Each number is 500 + 40 x the weight over its row's rms, rounded and kept within 0 to 999. Layers, rows and columns count from 0. Numbers have three digits each. The size before them is the row's rms in percent of the matrix's.

# layer 8 MLP down (transposed), 512x128, rms 0.0418, rows 218-267, columns 64-127
101:489469437476491546500518445446493575534481464514503490442547520466466546526529476556496482483524463400428515519495493410503527500470516549513486532527456520498523573514514537558478503442430478
083:506600504492525564539485549438447595540462546508518516497466520524551422509543513546529552511474499490496519466503500496537520428497548506521472544472510546492490427443575498477496574491470534
106:509455527580526495542465554573516418500553549566535487476518475485531552513504486472472453486480502432457499484453499490470512489511450503512480497476483481487478548426582510532523457478455457
088:517499495539514580543489508380436543452511501487532542548491537544539511515475482543507532482524494431475504466558533490492509469533539531417567551453488554455405485493529552509531501460431542
108:524578561504483476514556502513511461548512503473486472559464430475547466545518508528497510519521538510511466465464517556489524574427515548494450530481439434439554526460521490413515527439519561
100:511607469484514515481505534522494583487445505457500484482589517491464481491547556559493500486466547495477558449571526472498504497454462516478526450557460429542441483511565466451515548522546478
091:584458462557506502456513530486428456486578465517586570453520469450576555478355482438436527523529477463446568482486454527445516479495475521523528551507461463538524484552505525542487528500473527
105:479520524557438522498490494520559463495444495538470515533499551470557466531481462522449521470382579464513497479486511591409510496465558549568506481489492498441497501499533467495542519484528522
100:421560510447466504461456533490510543431531515479494470528461553439480513502480478428473546549531494493511475527547452460517541620441516455514524465414466503516514537488535517559486530516526450
104:477481524518519540486468613461429499584506495456515491463504567489490478504634508513492495513491495479484493503474569533481559499487575565470496426509521485480559475474411554437489486451524535
097:482520488527434483534506516447554421508517466539511509519566519522563463440468492521572552532496440430520518504457560546438472587414544532493533542524465442535551480474529498543473483558520499
102:517509464493509558419514455451464529482550529502522481617466485452494534566495524446461552574545535469519514560491533486493481494434487521514491507518455494544476486506457454512510489456510525
100:484561507464574516480529516503409470491500511556456531492500477541491472517482534478419460509438484464495548479493478454504531394524529540445403510504468393473465455497460544541394546466479483
097:392468457461525580504527439576546572539489516515474521547469557489523487467537537496554536477453494450440474443516530576530501472520532523458507489452421578527504549467465532515490540486534453
097:452548550490534502551501444600575483482500534501478476496526543474564517457516512496504570544518465513426544488513464443491565470498406482532517503462500526492511478493462507554498509519478527
099:461461585528523470511502471464452478476516506457577481463460470448480492554501454480504402529500515498516473587504459559506531463461534562469569524504556442552431501457545485497503435489450548
102:500472572516490441486470409593423495539499521450537432468533437555495606514479501535488482519513581501504521549501501534513567464495560485466567534456493511463460497549519477458527484544482526
101:464552494586505460542465502586478487588486487474505563504476489546537543502434503485516470491411542434490487518514394486504548528429526574491526432465483458453485516526459448490517570439425522
101:467479515479546469533496517431527511514499562546497483495544551532545445448486564479482528459458535513368466515443447547461498497467456563500546501471522469559479492417449473480461451477496455
093:493511515489505561430501426444484394553511462533485433489501471532562443543514479504505497405558568491587494482538564478590446502539492530451480519568542538474537504545500558503425536486516535
105:560475508508470464549478530400498426581522472470472579492535490504518512489496525561559471509480530473561455498524508504553512559475498477475471533500514458461471500512448468516476481545511514
092:497465528525474526563533501503555521491465513529476521518436524532438530515487519497505489478532497554477533521513514501488512442568430550478567526475506571502518537432506568485450496529499456
086:520480363494519472495470556481464496540503490553501426429452515484522579441457487479506501464499530534483577479508556494490505424495547428565555517499408582510466533486475549520485489526477385
102:466538519569508538453519484523508571489527475541510541433572499477492523445491466450489483429490450566504458564453491477540507559536499539502413474473464553472546389539503539501449465526492435
096:408417542461493459458454504521524643475469534539550432456443507456520564479464541510471492489545558584517513526470526503573559495532467478495549532505529503514483484511507510535564488551476459
100:599450455462528550534462427461460560490511492438505417567489435464494515444513501451480464467450529507492560496498478488471529460473502475530470590462554483473523459484520477465579501441610464
096:536435477474537535502548559576485439448541530462530471503470464522529496512508525480559491491507527499520476454519527531520457528513429537554489511471563519411409555412534453519422516489493502
098:519477488511507496482544492422554576463517480447476573526576524525513498519445428401524534548470515543518497483487486494514530558568471528533473462435571523465478459478479477555445448527470568
104:499465503541536510568490496400486375506509459459486543415482470544419541568493462508437483559541488581486479451476495483487462492506488458513514536485495485527424547516480475460474544586502485
103:484508512470554540434526479507472443467441478468480457438540491511462469438524496486568517469502487474463487537573505462404462498526514497597513576467523484449505433558487527436528524522537489
099:439539485503430457517486417498504600516558521495474519459495496496580484512439496541559445508458454454497490506400476455523481536390546526457512442517526493502517497585513498516475438517483519
094:521511442572564569547499446437476580508564555483490477490468566525534469490387529538517477393472522448506473514486508455565491469515509510537541518490498542505557487454488531449463500472525458
097:529494512540484500468489510495485453511545591537521544531503448573492512503484508497434440605461474489502517573507546482537474474510456596418466498495475558550439593535511524510466525502524546
103:564454507462449472481523470594439540470561510438507478508477504541509524506586493493524527496550509485569463464494448566490423495476483634489501531466556531497597509511536467487500486467463500
103:483507454524530553498518488554456483430444459546469504468416466507446530507487486506547530646440487516506569501501472497538521472530512476488580558441501504501415469473460498454488440444432517
095:553535477527547493506493496545511551508506530422467426562506536482542500521470493525500479449516536482485501549438469563464496566472525421516493446552483534555570551543521553473439575589457493
106:452470490516502527478521472505447466479487424535568508532562520574489551505541501494489457536579522458485523531482533539540483468435501474489569486457542463543510512489503621526479463462548480
101:466474480531505484496504532531513515440458493511510480561489558496428471536486524473527441503507487556537577458545525524555573535475500461516529529492566525467475501546513468504568508469504514
088:550500515521438498451524446468473533453461467528488445458443485545494501497611424449526487508568508485501468475595556504557497510553514428528484538487485541552461578470478445493489468511450456
100:539523563448471538508470428502490573433448472448530459471479499511543497453502475549510565491535494509491561475450464474553471428579459551525501498567511419487522487556496514539414518477566594
090:435528453433503462529534512493480597477492551542494478514499508444525522502525553512448482553494563508499516520528488507576511527564463466521512376506508555529520497472484491486525500527492505
095:587438526551550510444539498594487514475480551457469492511504453493542492482465526531445429514503565568447503547552482430544428479496504546523469517501511528545492527520520501476497476573417513
103:476561561428542568550558461509544555550490472487505480424505512523492499571516523533579473483546501463446510511525535491483435506501566507488506421474452392537478470531523498563481519549542510
103:412503477485526509467472449563464416476495467494495516518603525488517512522417493465502479427557460480520516442510528508574493516570504474522477554482495549522508458478514526534466525542476501
102:514575464438579546477473499500509581517579457495551536506497526461459491419495509491469483530420526532489494492530442540581493475427508470575510462563455471493478566474514525486489520410448560
100:522538478433559510483550498520489628473544468557539529558502494559454467502499424531446467528469525511548502466509491445488511473522492469504475478508416465488552592501513510434492423526541485
098:527534518531542488468459519422524509563543514512476475429506487519486458472510502508454501545505419526547478556447479494557444485494525503542426477497492535571507420477484478449512548487470478
099:492488583484569473501477562479545404533501522552493502505516468483463440527553501513492543504482397454490517595450490515490515536464505602529515553444571513516480579531513489504484463501560514
090:560457429483521490523540558517510517584444467476472512512435500494463493519498484501572510475504511557592441561512485511516511470475542509576464505499502515474488510569471486507506462508494489
101:454495562530493535564545544560585438474460489458504515496435498452503452470520532435585470557518490499513445581529447537500503530434497539450488508544514498503526520521486487445457509565453535
# layer 8 MLP up, 512x128, rms 0.168, rows 219-268, columns 64-127
077:547489418492472486550501477474409478525588446579528553529477470524522575465540476457508503498518468543474548513424534535516484516490505525508532401439566547504508512543465460512472552545541545
102:512487512508451571483507576576418550470491459491567440481525529537563516469534495451489471545579497501539506499518547468523501557444435477563480516514524448491477550504442515466519454503554498
093:443494459549438507439570533501445413504503528490488474483529485495457558531506565487528568512640499456494510422510513517517482491549465504487512520487519584458545551499501446509517485553479518
102:484523522539491486554481515491556491537525481488553492505486445508547429452459438554522519533465530516433578532518535508524461564452436467541476554437463584492493569494538519471388511494466467
106:421517476483481464470421443510523537525472524475455444488523572486468508588479446438564490433487492527472406514469417473527503488494506442512534504522568458475469537515494558558463420470506464
089:415550473469466480547513522466513531550411510505481538541485468564500538489441541552501438492521526472546477469512628520538566477496572511511488497460481569506515497467552501520518466508508542
103:492530478472548495487514503431538505523468523492549494616465514531486451518505420465509498502561497542495494440514497510462522508530494505485438522475431470549431509434484489431456462519499585
100:542466558525491444481505520476525514449426543440535483607555482476593494469526513381527462506536562477459526518514512492489432469546465467451480450509581585549557481522506456462537497494513529
096:484500468470483501574535450568537520459554592548627509562506527480505502528498444465534539507513551528473513529562585512545494537487516503561516525503477486502452501536465539525552563469496517
095:555501482420516464376500519477448453528496419491521504472480448474504518507541460563519476506544430513443436500567483497467520511576519442563458569527547512458465481462494447492428483509479473
089:514442436496448514461454447456522518564512501499436386507474508488508586539503481495556578456570530493466576475479530475516492512533516510482520510481460531453477494429562486520514430522449558
109:513480529498466507456443485515540476526450492567547513464541428571478563434565522446527500406524491592543548447467535510495550474482511462481531411546400518517522498577472526497527523449556484
094:487571481509459488491484478527509541442504474511472490473533483458501510562521525516591536452524484505544541559476475548515477528541503537478502481521462600422477477521525459542425539619529527
093:540479499426488424462515520471496526418444510492541462485531518483469505573557465470475474526491562511556496463523510565501438507507557503453480454485507497459506482464510500473484427477498507
102:509517467521462523476426507525499477550510532422487466557516437451504448413541482512469521523507459468506521450483471511485551512540463519453447512507487557483509436436508481538573460463439486
097:509461481434492540566524426597485451468546499543576465508510499513482535466514471510546533541479504482547496560467463564510456520481504443527495504439589548540516467474482410511474481508505448
097:436490517517470468459455445504449469562458480562509446491521463519456549457477523519457502460483536503511490469521529506467574439491393497502540497444459506490495433569527497580467573531505521
104:431529490585528585513421488476406520466491483535536447485476521438516405494477473540543501502575470453515481437581491544502468542493527495560533481470563553501457443532471483541501590483522455
096:481522453500594461499501509522549489556431490492589463579505507537454484472489521511538504519475560558469494524466500532454530525550563512489506476495473438548453516497555550477510531478528470
106:541570526510470450516455534510504508427517458473548497515446627461543529496473459467516472520523506499488519488540559521472471483551435473498410478570514516521495496506519529502467476532563444
094:516540478521523480502386475463448490549529557499466461535487464483451423447503452475520509476492478462494444485497545461549501464505532523545517573593532457471602458484452508558544473567494497
094:437541569467468495514474475504494397495446481445532561558569470503533370499469524473493446531489534519489506540494488487468506541449429528430501560524552494516552453501532493530543566480437540
097:546437438483542535460508480418499437498429495492487498585468477506475452545519515514501563509527598533577555437576530502462506440499491450502528432533427548550483460528508528534437543543504574
090:471548546511493575422544531489458569474468521487511499512511516456515513532528448474506483586551523491486478554441596452570506510471500574500475425485535453490541497474483486531545481517460524
096:480488491506457530543537468525536512459402530530489362474461465433427504508458531493506512479455503546497534557507470526568508505528514592481519451500537489451519495457506523483490455598496487
105:493500544520522439551477537436511473513475547513517448566506463509560487462434490510491476489533441569463471529541524486446497509485495467477471439493473480517525532471410527462538495556482506
104:500464474521473453482521500468524409452412452433495471473546453505597561467502523484475531434526505520503540514504485497513518517470545456530535494499469525508502477506482533468439528505469500
095:432414497498481481462490480522485484526457547483541462465487503531498508476461481543531494443608526469509518542498474467521474557499534544491452512491519578482513446467503498392508505530536473
102:475560512544542498575508533452477560572498541530562468543592448504455514562484480540440520522487528477521467506482436507486457498481525450444417473528507479508522508425567490436450526473480456
099:489433514499463571501471571489529440520456479489494540513539596496513551476522509474515487506520518509477404512447508539524507534532522473494468540499549539448519538421466512430505514510510496
085:533514519423491515530535498452518529559500492442477490582478530517448487498457554447531544540437500549473539479431467499489508484538520441440493560511534533495447501440549461577565476492423464
108:473580474549555465516497475489521488547495431510537503427480567477505458433518428493452544514539547461545595518491487518471588472573563410474475522523514533419555540462538511515475399483473525
103:489511514479503493462499459471462545521475524573522481496527487513569496514473510473441510573616427542558488487521494533539438505482460545524473484510425572503537455498587458438575452504445452
106:512553511526518470493371530432468529544498479515483517457480497448543467509501582484481419573461486511534525504500525437485478454463440516496470526490480504477452528420580459534550537444483469
106:505439490574474502515551548442488430466532510508502498463467511521548540554451509476531489497551573540459433527540541465455488495506470434588484471540524521541488431427438486539560497453526570
103:527556491555528527500484554516515508470471504504477473479579586523489484465485551464486497523576542477419500518462471493485546527442465498508483462494510541472445458526484517469491466436494437
112:494571568501442615535531495493474489557505549510531502523474525437543545496530422519472410533498572462533513460455551447518554431463539437570526550510510488549437598470470516533514546497493487
088:560472445467526522518439523499522487419572493471496535493572572524520401478522535563565518531449523488503485511478604519457513473467484520491454481476505535495530518526519468509482415472502485
104:497549546476516483480490511485500485498501514592455486507503514579555493506521535494500426478604572502478453512443508554454474545475519493513493546509531597507463518504445495460554486475492494
094:518547454473513481522503509499502503498535492491522497480511526529524506457497526529467488471549528529483577482532555524511478471399521500483472520524481612554475447516471531518501515432525452
092:484520500488416424471501514464492519470467489501500509452515491462518516544535403428515498466478441422500520512491537444529515513415465496549546505464474534536474450493560477514536516441521498
105:458449522404501504514494513489507533469461504595534511464468489502492481464531494551544540488559528536565479577499492474540458476490550478513488557573520501462490507513425487460445445531523543
096:526503486520472507527521563490522566499491497505467485456484538457482552543586487529553514513511515559475580471484552531566426480526507432518443397487497572578460483468540529523541546521481536
098:491507503566557619483473455486489525497536515502462568423508450581551534529514466481459514513518561441514494509488453446525446542506580472500500439521537552486506447480468468545523553476490504
099:518446532459476531561461479530486503511515445508453417546463527490490492515537490539538497519447499492474478511508528525555474472470478529504564531474485560542461539384487509589527477448534472
102:525475501556414531516466435483527477463487501439475453586448485493526474572523558470537575524497609482541487389537456495551501552468460522505505446491560483420497534471534465496472446540507454
098:549537445537422526448478485479545507559539564452513476522458548448504537498474514449523505502505516522513485552494511508516516440522583551596450534484535478508497470475514494503526473469487497
089:470565563460558444468493443459453532481470469476420452522461581513497485549516502538508474452512561473545506465549502498554440541483450516553546512475465475534549444451516548512510487517491517
095:514490449455571504500501529538533539412449536481538496441527489428509468569490504470380533520565528492468540453504504542523413532531480525487506428458430574493477532424503476537466435495469527
102:549500442495491452478429502549540394483520501494553491552485475449505535519497502484507460492477558519413444528507524560527482535454492517446504485582475550470476481459534485522565434507557526